config.yaml
n_layer: 16
d_model: 256
n_head: 4
n_kv_head: 1
vocab_size: 809
norm_place: "pre"
positions: "learned+rope"
init_std_up: 0.0336
lr: 0.000953
beta1: 0.9
warmup_steps: 467
schedule: "wsd"
decay_shape: "linear"
Each number is 500 + 50 x the weight over its row's rms, rounded and kept within 0 to 999. Layers, rows and columns count from 0. Numbers have three digits each. The size before them is the row's rms in percent of the matrix's.

# layer 12 MLP up, 704x256, rms 0.0587, rows 490-561, columns 192-255
100:504520486529546410471579593519475550491477465443457534558507524543464469559595524459518553500554557492522512569558496498523555451398567560542463536565481413511511416535423446491433455511532474
097:603496463434506457502547516478500491513442419508489557525552493562491497515511503510546499569559540558428485474595395561500435405543548562540571475496468482516517445605525500565507623480494416
097:562564455455450503542472534560536460479455481483522523507480493503454478512555568546503425523438501524537580502531463521513544508459448489577443401510513499508468561605435487560509397576422466
101:555455549492409508431518488526467508492483494516511505582494498455497528476386630463501511589466518521574482544443559528547557595411465526447451528479512591529581501529498440418533627493563468
099:518493448548483505561472447501542496457605554353445527539551477474521438466371464493548485534469474506553523448485549499638501440471408580527568497563455530430503438488444610457495498563646462
102:545438472517437443503504542400525525578469471510513565515586503512497539412459543384464522509532429500469499430518533518466566587385496529451527592513499533501425509533539495402523573479512474
098:554561474479543527577481430464457497500525481423452443519536464519521606494448566549437587551635558497552541470503458484492454520469538348473411418484464508517496609559429490500563531500515422
096:478503463433549473564534468484553432516527499496501462496539512443442528500492474367575525431508507470415481552471486523514417501423418535521510553441483444542530471541573447440532581340534498
097:467527493470548423511486529617528502464604510471569471404466536543505542474396450523589491498467492449529466489521470430446479577562529552477529464549466516527521527547560476483543484584477595
105:483550494516437526509527432549558388583456436472406476514477559490500467527525519534532429531418510428497477461437524499451493505529582465491536494532495484483437452410528444575545541528432477
104:524468480444503451501473485460426502498539470417523486614479525489499495517524498485561485500513519515473580440405481459518555467403482474470482469440573580366495503516536554535391447468516431
096:598530423486491605414470507500519477448474559444456532468531557546486583514531524399452529515511486481457413411529634431494468520481479504491509482451567594493463476459513440416472462478518579
100:467480515450429433506438445516439456398470590554528517460547532523465507505453492547494535546460539440483465510417568518416512521560499452433518554468446444470458518440596432500455467637492471
099:494567508494388593517540551424477528542497530447573481424537539494472451549506492410499500511453547489555552581444473458559536505544442524478496556498536604486438522507459537528561354423564556
107:492516402434524573558529559494525555503395576506573513463503507461497562468544600455513469477493516480438454602542490459508535549471469532486525487508476549489560551514549482506439452553522540
105:492495531494431529642496533549541513531530426504482521450427515559454497507571494464572542439407505525563528518502475442425536563467518472461539461437596423475434466458451608453565472520562504
100:516504578568470499482501485610515464516506532468430506548487484512475517487434535512426496525478554542539549518514499534475521590503491499561455550431499464485424452339426504524536460566490471
099:473503462500513515535471613533606460470494463449480470544485505429474512531524496490464506532594550546515490505531532544481354499461462537502539520532532517506564493536560453541447520438500557
100:518617477486619583469461502470483533476405374533469495578556389473459492474548441541486544466514511466502541467526519523595573491572372509525523462576409493546427454518423580449532458588511447
099:511451586543504433602514460452442499531410501471587493558473454523458574501465583483399358476513519474514415479539556510433458495524570514467442504523461436401493606472521513582517429497503504
100:464523477593466571553541434499439497380523547555525477500465507465499503514352620553460535471500521600436489470591525434474449563619488461573621495502480517466558468499436505542448589416469525
102:572430451523442505478477501537517419543357478681465568535580526472532495473458593542555433574494561554480416489517539448527518512438461573498426516514373489489595445523500490462579491481452523
101:490567391476538467430467498508586543478489619502460428518467534450507501520490493558508645481446539470524518477571506488448606360439548567497529477495536495552589471483536473443479586506455541
102:460475525482436474396450494449509536470460443409596518583509604569498469446443348485504538462546509401530545503588525532457486532540536497410680528492442519527428453547511448433418403596560584
105:563426552411459487460496472497518497438529520480511595480492544489460612446515500433569402541473428510450560530541548496503519495517494361485559456475448444555530493585470550431551479518557518
099:530514467518529506418505489445451547400466478496454439421450586464545493466470519469497457496453467499412460579490515443577509517460477460593558578498485519608562527498467530458421544541440403
102:506664529471476458500534520506543518471460444580436467550463621488472530513507542564523501576471559491515528445546497518484434552510568494487513420513490527464489577440574597421559459422544531
102:406622527485486461455542493445511486491544505472565468447430394579501517571587528427416542546484469550446538496560572477638554611474596588469524476562502529506517401478503431557397559451509433
097:487526650508429566512537635497516471467525506528419502495558542578545465490485525509480633522540511483456490506561490528553435487563557507574483513462502534480481554352474462388465533489458443
097:540510490485389527511520504410454439502439423500466499443468506469422487427500495515434543511453546533521531499471409376570525409535489443472548559460570442475530495525509492554508445431408569
097:572508507476501450553418441488608549529486450521509457469509466569473479474452502524473490533490457556413534464447535408554486477550445429495525594514514546483452464456496529439611601415483523
101:583471525520421539402490562487463535431503506545481455450569588512492435454445482451558452577535468581526468507451460548459522493453496461431485459587475571492574573448541395466563440371466548
097:526591496561550520469496580487494496526470463602600440540396468497437526473526610513483418489437531509449452458476531513571485564579460424541490436428572507470504425641523447480491468567499369
097:492508470525524471430431516519423477548506559559488525551525503410486478486561451437462443525510465414569547595560457473587515466475569460568552574547431536465517515394434499451542526545406495
103:448504440500569474459454490620482454400495480400515543582525497514552599453570532558445536440567460485487510532501529481497443515495465501477557491481470512556470550455524434480479465518589484
104:500564464440473561497491451443458463398536415498476607452542582536520459465411533449479499589564471506504516524501603489488445482550523408410569469473513447453436635428547620468491463533480477
102:490434483538546511495500591470470565451485464505407545383526510473427497489558492472352449418526585497512502553490434509587500592494496550530535582383477384504489411476504412471409512458524450
107:518531478507475499541498427559427434572444456449472411488549591522478560458425478567469572473520543464479516510532538349415504488571499551498476433569498542519485475572490446462555499485417502
097:459543539449478459471546481464534514503532458559502449503544522484515651585533572548498483472591495565437505512478536540450550534558452565398424466475591579505413500379499458553550427496474508
102:466420562544457449423498445502470538524483558603472551560453511493536516526510557472548499527526514429477499618516457532476450471548520462550519481477443402440498452520440550514449543498526497
099:443512464472544590534504563510506440522582515502409528425485440494504522531463483551628555594493433500518466548566573539547449412497467521551483513417513470589483455494473543458474472601512482
102:579542471466503525620516485534393525446508508499509550413559486538474523491481505586516574533588581527491577438476587547481395457622520467527506568529524477515592447517545471552477434499599449
104:536540446463449531579476361571522535437537508541445441452375498530493518538541531561442486442520532626525528527566512511525465464446452442433469440661515552467492490412449450568502455506475509
101:484479522500487540504518496584519406479493507567525499505402390453572506478524461478453530480480449458503530575574419462542435513509626407498546453460472475471539517508469523562387446556519439
104:385506447501392469504500508524497564528619546493483477511489476530490598498510569565386433484490481513533482449479472539553472521495423426616606562541489515464537493398514515499512514538495500
102:475520418565426477489527470416595553470551491515421491502439524512558556464479497423550573457526523511444518607424556479500442531443555474486594495549447553612576470509592456476457443535478508
101:559484387465574420577572508540512605468475530520460524512551468527458512479446458507452489433527479463523491484488418473506518449447493481391530444498525533491539472492631485523478462469562502
100:475536578505477476559419429500476477448504533470563497462534500495502512534542516523539481500468466509632480574510493504506515431576550518474531427500547502474569573498536540469515526347486541
093:385463424492508435468551459576486546472522508570573412499508428517514547558490548521456447556508478483602448499497437487391517542411523540482476490444532596475526526456442528508507567545549529
099:488569509573440527497486416565548477555573542545353514386521405471550508493532582509448470477431540482435450513527465506471471562428555499534497590512422577500565516548534490420441472485495437
094:529437448456442490590561486577538504526557524630526482391500568508466620553454480437564531484508490478526488546494527577582469471510415466484474510451520473478542467424485415467465525488502617
097:486545494502463549417517528547529536500488438476438421445540463464469484450549595499457538471533512483506495580536509530542532532457443461426485546524530421490561473512484445531479522546598428
099:447442540506515508433542502460415544506412590543373479504531442623511527474434416470540562491541506461584462589494515492579528479505430593511493542468467565483432531441515498474527446546557502
099:610601469478491491328415496514468456555544464527503446465521541522522454566565462456546535482507529555435588435461452516466465484514590514517617482363446605422516499514504464458453563464490457
092:443514464426535541438497583419459446562509477526438496557602581437491572525494539582511442460538548484473489491531482426493511481505475476548481431478457569511473474494528451449544538551502451
101:526480492450534546391416442478512527501533464463487496517505573499526504527582510465478358478443528531555601440515532533478453543575607567498394481528562511546443437559576502483501568380510584
105:440538569455553418545626454520492487456470446423537561641489483485495538416450485517493538535536545428470488499410499545473575468572520544455515515441475569487530546538567466454509533445610416
098:478495583489490482560511542569557624568496501536489474455479541437543530480501449556430463569545498456553489462529460446493423448556587469546442550431497381454480550525478526556532478524501547
097:510427483498497477545541607482493541444498587533546429600491516457508472365483561460527470571503563467447545528529551541530419519467394454418530521438535555519442545556445378510432538504460426
099:405548572390575401520502498573549536457486489482521508415524451463542556372469513512518413482424521591449418580511441485493498423523550470570431469483526473521516512517473583517520376561535545
096:466513393578528517402560431448518431454460517520478502464597549517488442324521385499504485452531479500550375510493517464471484561485382494476472509499587494501466452490595615557453453534538434
095:510464489500380534412380418526587517552478480536545479577580485485607556422436542521551545507572498621477516557500597545454508476525562449438478538548552548476422491564564525538529550506490591
106:539549478610465555457513538614504464489503563396521456421457584483390426509490590437438488488412436444444521497473483528513511467560453463468428491490548441535466579509480436586516511476493427
097:495483497583395558435491447517542469531535511535614469453497517508534531472436502525536497485500510471550664529441481426479488536505464525508482537458596486510509502579475571608527499486405412
099:493458537526472552503463548581565464471538491475536462493460480506469469490503499517521456476584546520574513524403479506456475505537508443541594545502628508495548522452566394444565510591491521
098:548528523508472433476496546469490506517556561515561480519561539494461461490481530524535475572558484528513369535530502521586542441577455534491469491524505505519463411499574505483494544590460438
100:471423532481473461504469403471548488583409493517493539593460533475494509496488482557454442443450501468534415599508470439466461520531493492454523522537463548463572523512496579551553463446552483
094:481491488404530494465481456583527532601522480600481479552439511650513414512531475462473486520545489507492510453608444534471471403514502575587491582389431509505534513494501410527439426509523539
104:439447578476477506491534463521507508471517420501458574476595507546559514486489413530479639511578471592509510467502551476501436449536491421419586593497577494493540541601482428458505590624526500
099:509502499461357398587457539479368578502575568467514575490511447546488582497505471453552569533503441517486527489475555548501571490431596500390490414459480407429498432500474523493482485508520498
102:533471445637545506470461559438525507619574607495431450419460529448445450408428586511394463457436539423432494483512542516467566428531574493483514550472497520410477484543503546377519599589444487
097:475545451550491553402547533462452515510550543555585475514535603413515481425481534524494452433581516423533386476499520432403401574510530416476553486541539460500418470513515486483557395501461414
# layer 12 MLP down (transposed), 704x256, rms 0.0524, rows 490-560, columns 192-255
099:512529469550444522505487488486411436467583539465517409415483472460435573433501450536499505480549435351438500518519477503498550478536415484385476469539438433445434569467490485572526507463511463
096:422508467530597521407411493514443602506435522516533473466457451474563540473501447486523549542521442469477514498449482513492469566432520566598481582482447523564496395457478474499584487586552456
099:426430437514487499489451578425461504584367528489492545554538550420524594522524505519503601525501421529457534415522532608532506543491505451579466421623467536512497488557522475462524524499539482
100:494471487480554469457517525543506411466429507414525589500518408525399479552540448518562555452570451358514467445498537497524458601448442468535353439441572469565498478516530470551540476567564565
101:437417554516572501548449514552493488475518572500488473557581582420617457431515538479608542531528488485544435478589533594463500397483529534553542392454525559545446614441510453526619498494511537
101:439490489464592589569593439498507510501599589470459522456509490474616463449560541456554524530529489593428521487563482528458469490549470569595519513559391524488498532512585343558578532547506534
099:510435570469594390459543493568596483568392527505419574574498399420419426483556457529453432509470385441504443514448529523479494549502472529441536477440570564431497468505511489496477504449564624
097:567503521388533525465497481476543542399491485472478562497539469539485542546549515503455469467477446499439512500376506477450517495573501472501434448464429391447511538461403511458535474497465489
095:491458569488491539545492428493549405448700478543490498417525563499534567508493540486466550455534580528432563422515450520550587450403523524487553597426442530564528442472480481499446444457453466
104:489540405513585480553551501490469520540524471404503453492540501445439541513503478495514440464406510498522519510584576457554459502512570487629414492528482480526536522493599506514516499460574536
104:539543500406450567452476462500472452478500544432491508577549459528565481541507432538498522559595459466579455537464478494516547552548481567623549518476498528441487547498540481560496491526489530
098:490588450531522529408557506559487513536300501470475461547515505520584472545503477509494448415514558578463563498475425447523504438484526490436486514420535451471489413449453555463481571519460462
102:529521521472488519528458492504561538399412528507501572539565503481481504519453485585527459501449554535550595457476479452355469504388484459406544600468494568513485559573484527526431546491552445
098:474365497532481508503400453496515480440550518475510491568428512551503480483469478575554493560464563403563456497564411468488511510551444442571514596502495540511499469504503434461543468550579508
105:622489426492535487453492550452583586454500450438506419514558507581482455522461539443480532475538468499486498519463440525482490494546514517460521478520471635448645450493548472447383470470516474
102:497580517483512528567460471478593448430486542520494551426496517557471562547554427432428512473530569426555552563584490434508467551580536589455499460396437518603533483585514473515506491493461490
101:576496486438544458586491417507488421520485462490509445560486530535585505504525424530519456435506536506453426510532509409563531495459444556512550384466588458476566584578528455490563466511447499
102:492446448518560471487434525446443436524379546527500555588468459465457412504458541481479584498380505491463541474473443474419482545511534478426546485516532532530513576407515552469481464514517518
097:368451455440533501448517405533598509511480481525561510510494448474459481422485380508494465500530457400434479501532508448586485478519506543447544506522537444592462526579488479563481474502565492
098:547467444535429587487529485462483420433604462555518474518438479474443572453439517407470530457527504450536486555482485502488463596499486480517405502486580517501381508529575425457427475510630450
098:499476454609505574581490482543433565466279564524491519521497511508538515457517492419514549554430531484556545487453539520548481551502532416484519431440431488554495510529504433564531449542497503
101:514432423425506463473551465471532507543441468486537528515464457486548461484556517517470515512432443471514442475521509476560530501468401446472409561519411497471578466563494522529536456427526444
103:396515513481582512495480547558526548431396384516521463588532427566483525485499509520540418530510489458560534520430496495474451428569517442448391454425541575539481389519441454584478523468510533
101:434474434512612523508463560540534464442497531549496359485505512496492567403477538501554499490406492451466489626459480498601530466502498516453516621585450481443604499497581567399552498557498487
101:465446450459495531601556620551471545481281456527506557464539552557485382520476542534504506510489565530501480496512569588401434502585527512527463475485500487499455535548486429552503384468598466
101:498485467475493570454491573539451496515594514582540489520447479467523517522524513529413427414451506451518521485536484495509492551460517438506409548529524503532576424557534502571504553499525538
101:451522446553516427591554486482489538627443432501497526436480483499477482481556504533497562555461530564455484512536528453464525473446518531508530562444479551542494507576491426516460420470534543
103:451520505571481501467450546395443508464369468528496557491462487539401500622474475487397515520506540505587510471454477487492535352573538467537434529546596451507539470447471453569431557531472462
097:534582411492482415490458467503448512508559422554528546474484491486539496505521497583423520450549541432530530414590480574527417595463524575494474484620531533524480578518526490533519483532548424
096:465539516517521485533495489493526451517342519522493567565529513485458442480472543428534556474610547534482480488487454653500473476524480540427444547527465511468621416480513499546556497477531497
096:472550562486487481489518512510376501525459576541466518466516599522551537587500460475426525501562479450587502554529580528525493411502484516451424543486514488452544540483462446484415453606557450
100:429526530531474495432589533542553515541439438493454423515501586432457496485499574564422568533417531530389512500509512399495530507547516518465480504521625519466382550480426554448456484426566445
099:399534507461442548518530582548375477391476414526518496459472497512497545486438429421499534521507457480535434489539580555396605533470440544567532452410379558511504456479546590530552541522470568
098:528522523469477546460560547465485523542420504524442465531432463491534503481545568520533511415478534447462507453493482491550404498531506421489455467559371477516502376556538403560529417418479403
101:500598520422464570566470471511540500461508531448535475504611492466508516479591468581588477546518479519519548548509463483489398536531441449454435380535508504491534538433490557596476431510441504
101:479481577486544482519468526475434532574424503365536452431498510438493503491439503469500584486494474556534527573520496632562507513493532376544547610499571506481478465529508510501497600527500610
102:517402380449490514515509487526523505455537483536539433558485541499388571520483543508487518522482453434518585454485463496503515484562530460537475451480549540482440494548490518466512491449496470
106:490533520549552474467526438516474498523563515527563428549567554472503500444547484482563514514415472480513466476602568481508568450518445475558482450499573515456507450487474535529623536517474558
098:459508422504614574504448613422481594521430459516570474566598597497477503466526508518426423419519461591488426527579486490488470436515512499465562450488457541506477457541527424372502568508577575
101:439421507566516509498479385495543516514479458488459500563497467470492464496503420478488425488478443476485464486397614469460476433563588414458504540538520580549546511538457461477544416526483510
098:495408454540421470492468555529451545530505494576461595492593539554456474461463427562459452524510504528467501611444470542515514468570525470453523487513495475508510486496450390500420495481477465
100:468489545390485519529562446547480523494471450529392470361576435547496585438492522533456478538516481536580463458578542500577551412565479442473553507466471559520495506473565451468452507551585467
104:450461430513483422423508482637491447459577471570531527481420472464513519495511440461489512481444503555524519514444491565465539483460474525569474534541545544479505473510488493562492583552515479
100:587561416497518622496471507574550530447447445538478494506462491539565476533592474483515430561476518494455540411509521484472538478468486536444478572406517455528488498412491548555497520448520528
105:513454514460499557517421492508418450524675475567510482534513477439511440575459542483485474530561458526459583523549503490482449422451551511652498477545540505476596489452426442519313494538486520
100:579513496535564501472565424557529509476383511521524436506461543499570541435504530555417458519420540490637505506467537419508483477352525531493533473506450490638580526448516499536490533524473514
098:534522556499555478487502412460502535467449449461414512496504447491485540458435514506470545489463526482506377463470467463463508456581512534459524471542535506546488519486605457534513509547560499
100:459546564519462560499535543515598503438561548570539510506479479450512467464443453402489435507562563479434473479504506453514465514495526420506499542475470503565534534577456507498434549492529479
094:616429554460548520569571556577523440499568532472484562589490485462454421482608451504492505457576480435358424543518514516564506458508518574564448505461547492395470472480622549473561507515506524
101:531511373463547603487446427444554517463550541538408570487479441505418472480494526485458527509465514464520505473505501476571564388409549497565457615466495500508463578429498573484473504560452530
098:509580417517445570514509471560563548504429501499522474427543528533481512511553423470485515470468550482504562469605517566616570496451458428570499473532460540535433518525474493513446450472540493
098:509489493486494498538479484492385443522502534518442490514537451566516495542557494427533496581451492569458443510555539468459491435422461504536529509484476471528479438536502531468473596503499556
100:465401511452516438499520497495534460534496550537424425441539562528449460462437508523481595476503496593524474535503525583371459490511411477418505449543367542424519501531483605470396470433477463
099:540568452512475490539479567482486488566614615562563467502472529548526502508545417489485503492550479504390451490583486508529514553594420492491523520374594509434565522379575502446546538564490508
095:632412565529505529471540584597535496471532533523549471484445568553549511522576543494539494575547454590520431606495555505558555607448535573508530510459554491505447593452518466514462500398494507
099:641481532507532500550546572486478537560618473448518460480483463513520531489564502473554555529545492441442496561415471521515534513437477506507509534534499474447487479485505464421474480469518486
105:464479590399458482573517500559453505453521560517536509399491523415463450470544511499522460575489497544528527532470496532446557466469516522555428480436573583515534459528569520394504581417576432
100:512556452461554532476533532490495495537462541468462490548500405567604564516586500507404428511533567515489507454435612492457528450524476546460467513516550548586590393468504445567449491524422449
098:450474451558571442490493471539545522548485509518502575494492477552428521587508460495455447494523474516581531419563455572566601439454523547557551545565483460562559472549511446495431481527490467
096:500504496443442535452437490468512507402343542488550486507440463581512474424534542470479580483451572444506508539433498427458559423447539434480528508532558515485495408546513494465473524469443446
094:423488588487527539427551471548524579397350494456439458485469491516582544485489567523467552519505492537487482448530549615503486500445483585425533508424517561552507428586527438510506515528545493
093:478499500507452591460514495407488483577385456476482416512495518538378521460560661460489461541507529419526548572501518439490497539507499582521442496505463439504527418533467570564558485498482512
102:548536540469478486558504499578466620468335553505452561445542568470543486531477590526470409546455460494451539462573524489558585489584560455474487434514502530530492478476469430516527507506540537
097:498446531522503491540474543476478405462421483557515458550506466425538474428512556451552448515485488464584464403525552483553526511496498386479538380444504479531495580555514481411402466467481560
098:564503485461373470525482466503526590498464515490409439495606596363607504500465474482472522524487605541514577457396407542530473584509520497627476402488439481482544498446585591464469499386508581
102:602451547551558501565463444455498582563391452433485576510524541503457539458505538490506489508495461486559572513524519507436468521585381442479551476472465391437496429567468479512489510523512385
100:428449457498464493517534486570449470515538487448543514457515525507423526441493476493530574526496504486507607443476453553629434489533472526461455600501448421489508490519548502478472483613483515
093:465528478534459486485515444485608491531370524461500416550470509590418585461537487398428511485464508591574551495557358526441484485480491546466564481482572421429494509461493538502456427517552496
104:560608493502479554503522529511562531512452509565522448514472457519511534463463451484517500442526498534498628449584511424449501504499596491479540517536520493539479493487454369477550583496520519
099:445465445535600483397516414495552564505455496618523514477543465473475564563562541430531506487486538521426433545579598444459443489413505486482459515483554433573462620507456533533447432467544578
100:550449524526542520452428412573539447481375550525506564477539488494490612570483500505488472465493546442470530530520450435476458493506519444553531610484444459564419499517473464474515501515476565
# layer 12 MLP gate, 704x256, rms 0.0568, rows 491-561, columns 192-255
095:551485573469459409519595471491564513485436369499503576489560500519443539462526573574503477584567587542439448457568441512498502367516443432469543413526529483519489544512563508518501484496509411
098:536562533509545445485577548540513551481486528482601540438505493520469545486518559541457483512448522563494497516406464642466521539438501505529538517502457533514545504489546466547548472505490581
100:499515442480494441451615491494422465491556478462524576503523530543433445491586463450563525455712481514540461453482565507491450431414410498506481491514573569485551550567585445467422543577454528
098:492488627480487450553435541433517533559526457513455493544565514431545582480500569346515506506532489497484442490481534466454431493482498483424593490454501445565504565517609529525506480497490444
105:531508595575540497424473514545445546490557480499508490469600507440503381526506501559620552568498468541501482496474487505504447551557455374519457498487502542513491567543497519439546519509554454
097:436529441486585554477537564584476537551480518485531563511532506495503513468480535444553538572429579517475631474501548471436484560475525573471492521520509439436489421551539479579437532416439492
093:529571444575558559489498452577513482539502470518538469481594589482456506466498519464520591428512498421372479511549477470510516544584377437511567461544466505546463524564515534425497515514580552
101:540500481471547461559531537503456485481433506467496587402421494473507533558474561498383559561515478559552463493505537517525398509469502456597492453532448513513549508538461499564404562540542448
104:484461436530504480575551474530570486467515583556488499502619501456419613441537528493468522467453526591499519493471527488631440369445544550516500557491528522523580526519389495557569447444416524
101:510504555437564464468450518566440554455595534544454502480560482454433453460529495504474461480532494554478482520620439428576579479417489450535533529500560571536479562515483498580579513376566589
098:527368504464418566603596552533540536450516480575519511445478544446485454509608551483482504497527618456555451459507521534520545552572512411567524546553453468395405432454553480509528515480459506
102:586438525472490560415449496491490452578584435571551501525571485541458490545537462550464560406559486441599492519566471496490455489516537481478430516519459442465572585434442508486510552506459533
101:467455501540479461548492523470446441566530549609368504525458485457452546427466575500548464398530394595514371472552436545523521444458625498456439422471504465550521623520565538533482506488490591
100:524506462513558526468441503471518390479470489504480474460481455463479533522388449457495475502480499500512478535555489537561506547475411496502482503417586501595528417538564436476498457543542560
098:534381509434505551507564434565488434442565567543499515462504494464434557427499496556494535467457510508514555516557540512561598424510535512418517515552468553553504570450477642478417428553445507
102:530533521514504541420536509601501513533522485446450519500591458533400455484552617372486485507445439539521497507471447548496461484531567390481497422535524564527483603466488517560535510571481541
099:501549499420529463523516440427555382474535529466469459492477538526508571449478581573526514602447480420510464383471529602535499467516514536495583488510530475574474479527453484525529462523451504
100:483498485475495515540412496502570538485480581466457520522588551420460518493458527497484443486564461499579575475525517444525482457464567432521484470439573394534612584466502517470515558477449557
099:479534401562448475465451543519511422458531587531460559520526488476457482509460550460427463496536526559492521517537475482529600463490446447440397591453566485518493499517449395454494584548509430
101:532547602469461483496534540488536526515539443501498539448596557417507465477501542595501523442515505553527530462508526446412429403568529380513539472514522497374522507459601530479479502445489522
099:449491624472566556483539490439529437550553519422514486444494455514478510496506512479497539472540413523527501553448576499571531499430484477522496517464556552431486525503556554352469419450507588
099:533536533502559524416533583458556573486538511486572519419504438529502487584560546446505487525462493503517540548510431427574486472503498536476424491430570519515540469502433624530588488520541538
102:498496546549556523578517440510524408591510411536449476411464430510562480419537519467498477488489506540447461538519552566509414416448473559466556440529567516516534507431608509499430459468454480
101:520384532496505469524567550562461557493542488583459493465498532524476483537460492518513513425419398511395474582467433465533514498479563441586550556530531515564476467476473419417473596447438545
101:408453545466419465502521511450442467523506490505496553577458619428430505484478434464477466519526405606512481512527491432449489483410478559480512421622448480544509514469500501501568584486487452
103:464419520607520559519553469525467494560529384569451508495484476554543469467486539523480597564453549451583568557456435455536447503431530543515589557442527495550559425568489501560391472452426539
099:475543475479433552554498566449435434486540505555485525461454566516488460446492455470463447503599464504511524488526494436528517475452485485397625488500491475475517532476409471483419534463476467
098:419491556468474480541536605515471446537458406541547423500412503468510545580567480396622513547482494495577497593592538550536489489497508456570534424543485527393484533427642508432557464550562462
095:517449485427409494543455514444553560483475503472504580361496588508401526495545438424516407542402481471593441517494492493529517538510387488503460493460458458530485437524481484503489381492380595
093:486520615576511446487406490494522476570470374530524505511503526427498519472596523513500423432504514518485573486445536570532414505506509450434490421546550473485373453535531454457504590371475530
100:514441450587564465487431617487476450525533510542453506482443466449501517581464529397488478521488579591510494537504479478545441413560432541450543443451506490552488536488490455607468471507528446
097:542449433497480496533451485492546517558481548472567550603523462494546544512561456475442470563463553477556552561491469505490362517490600588543602567577513518495524461515598513453445519501519426
099:577527551517455465496439473506438426487486413527457500452488526501519498533570602484421545485499580406554464589540532461469546529441446523377496505555518456533454475447496593453489550496514539
100:502475515552526541518450596452513417452551485539463499581486460518484550468456438470552564513553461523503542574494533412516429525458570409499585442593475485425394526575535587497505508532492496
102:524460541481460509460472539446499481425479468523487497484552519535465524451445445505576535514372478523563636448418593562477502443479553508525583492446501432453524607501536503470534442515379494
098:432546596409496473516453572523469486630573469454483529441557588470480604481549479447490475510536517612533488507423477426459578473496476503526607492470582553494531398495533423498437423507531517
106:566532476409488537481460531520479503441517476387556474464460517452503515484418518454511538428468514462536607535563466412510538548568549486523475430501544484480420530534576528459493524466400521
103:459438488532415451486483492473485516494605555475514499470467464597471564473441555544504548435431447459515420516471519516512471531520457434494469534454483548537506502527515465516482410474485509
102:597547544500579480577550592574622446504485573562520490488538479475505513515530556553531570536429422468488445488580450466559470441435448416597527481546462495478478591508451505470471420490422570
101:502505556527523425472570483503492488512498425510609498553474436586520538515476453553435518364492453532445447523562587509494563451467508496551456476575526604453535470499544472561624456459476489
104:543478531517471617522521437481537495437487407576417551412511451542386552448497474531401453449582485599494479560503491446451468377430522417517519588574526486576514535586521470468520481550478529
098:538442442560519414371461530553545551483512431398530418518510476494596505467491499499447435453417544477554493500428463584548440529538510513535447525579442421529532528513526544527530544565532429
097:377456523478476529547489555529498478559489427512456545529537351558528485489517571502523432474521509512465446515548449429555558517544464505556529537479589431582489513533489416469426545465433499
100:523453542573479495567439518511403485551585514496509420465477454537450473532558542485486543455528511493521503478473508520458474490436545497467494531503486521520363588494519636512507486448416514
102:464432377434423510521499623489555492503504465557444571436515453461559416476481530390557499547465513490425508521459508500504513552398401447573469407605471451506486463580499514436502431481438510
101:557428411470387432456509480392552451490544504536477587506540471587412473415444479472435529510529402533493466512493480462534562538464501406452515428484470515564428500437497426603522464559488516
103:562603514494565500592438555475508476474465528418465488485441487572547521520477485573521595521450515480411436536530455475534429560388444544458547582469494541499455509425514557449519501400515511
093:510528437530459511520551534547549478437561522500479536511436534498429508473399473628565549395481416493414554523530515520554477528616469541491440602506455486548490455539468498534515521512532415
101:525440461432480535383480546544466476590549481491399596505473525507419426506505508586464542387504525561519503601467509377463556468593624483591531528613548559526610506527529549479454530586575553
099:545440457502481493503496470481553558458539525487501577512523447525458545527481443538465564423490532466479557519531561478520532505396488480518569534520470498537451571528567571350472460578452460
097:419507464463466545444500451533543568490542545504515473556567478509568520507546522548508543498464588547596442473476480517514536570512489468481505586510560555508422535561548513481385486515530480
103:462532534451531529422490496529442483481531691509614520533418541528581427465448508507517544510520475613494443560424607570528515456452444458494534484427552501520539564526510473482474546485420471
099:515512471511528433470519579526558486502515521556484514519466594472452450470583555453529563508499596373517477432474422577508529491581489553455493487517555501540434458505480490468550510508525595
094:424583507598479471585432442488518557410428516488522489480467507513541472388535478483465537575447509482534540367597524489494454535507449523443555510502549623551490520523563558489505495503488522
099:534425459539474538569519504536461462421497349547368541431509479469479519365538544461457567508509476429374459654550497507521574494397581443515517480513453535456496470534493531503523496506590501
100:505490452423445451573589504490461481563513474514545354438461624439575556474595486472407514509593512560457450520539506496484439481463498478509427456514528558497414455512505449516516496496555515
099:404477439580514429553521526501512483458543492557560512552558547493519558490438480484519538522539548496427497504584442446464481532416498469410516361461514591467457452535443514490594504538487447
096:452498531428393425528443570540447561432464510480500540493521519509467577539476544431494465463480543485612525499411601551505379481424512437476440551525546530513564393458552464486483522520396576
099:497486621475436510441513562569591518521506424495515500527489388527511565486469519516530501496484473542473572531477529505528463475460510424535465534491564428435489474545634571420441482589595584
096:546467449564435498542360434453535549477409440531435552441559553418407450445447455388525466444525540504468541531492473496591509473450500487473422392566586458458557474560488505500480447454532601
094:543502556451486457509474491546562592444452591574482513512485498505462560484518468471514521518461508547486490544509388576444498470553554483493399442483484472480483481474479482557436544578546621
103:403461453504506500465469584504502483502523449435460449425464438499502445499523557479449522369445566469484471485459508490476491473509517490545464440433578483589501484447494495465453428526621551
094:495494390516466515482462488569471449515571446530536501498490494393516544631509421538469542469471433454566462480453460411511576454553530493505452511524465443584536537451412508494660521437490500
097:461480455463368519535519503527604457513449502489636586539548560556501496464434543467539556468570549414569559502462534521500518531504539507459483466466492569487588448510511561514410509529538419
103:528486557471470640447512436509490451491571400519441565499496441492483494404511525472381501468490509439415461508447570537506596497435438490467527521410538476564436534566570543440389538515567540
101:538529445563479497482493627435466500437555617391554543449519508641430597460506549512456555427480534601535425503495395493565555448548494516517492556412507545580424553576503452470499478500537462
096:517561436538618450507517589599533405545456471523543482519451517622477482458496495499520559472517470598459418501533549438520515438475577472511458476617507487527546527550492437406567480557410539
102:500469508506532553483479424506509456457560422505484600475512467593518539449479540522458457570553531557514488603604505549483553541554524525555492509494463613529411594470484505415605500418497477
102:526508436470357485505459526601468485568518519562450512455475517526498621409543359457532510434628515516524541590438381459444509419444434500550475483484491493457528471524447437408522459449499555
097:577521440494507532517426506502483488551574627549427545434488553540448519532540526516535467454455516530531453515500498524575532487557608404490479550553497465440450495438596517480424495515440464
100:484486526506457494526498547465487565521515494497467509406476525507562556456530448506496548502490562579492493471500463545536436461545531430485615433504508521565466522407429564488555549471488585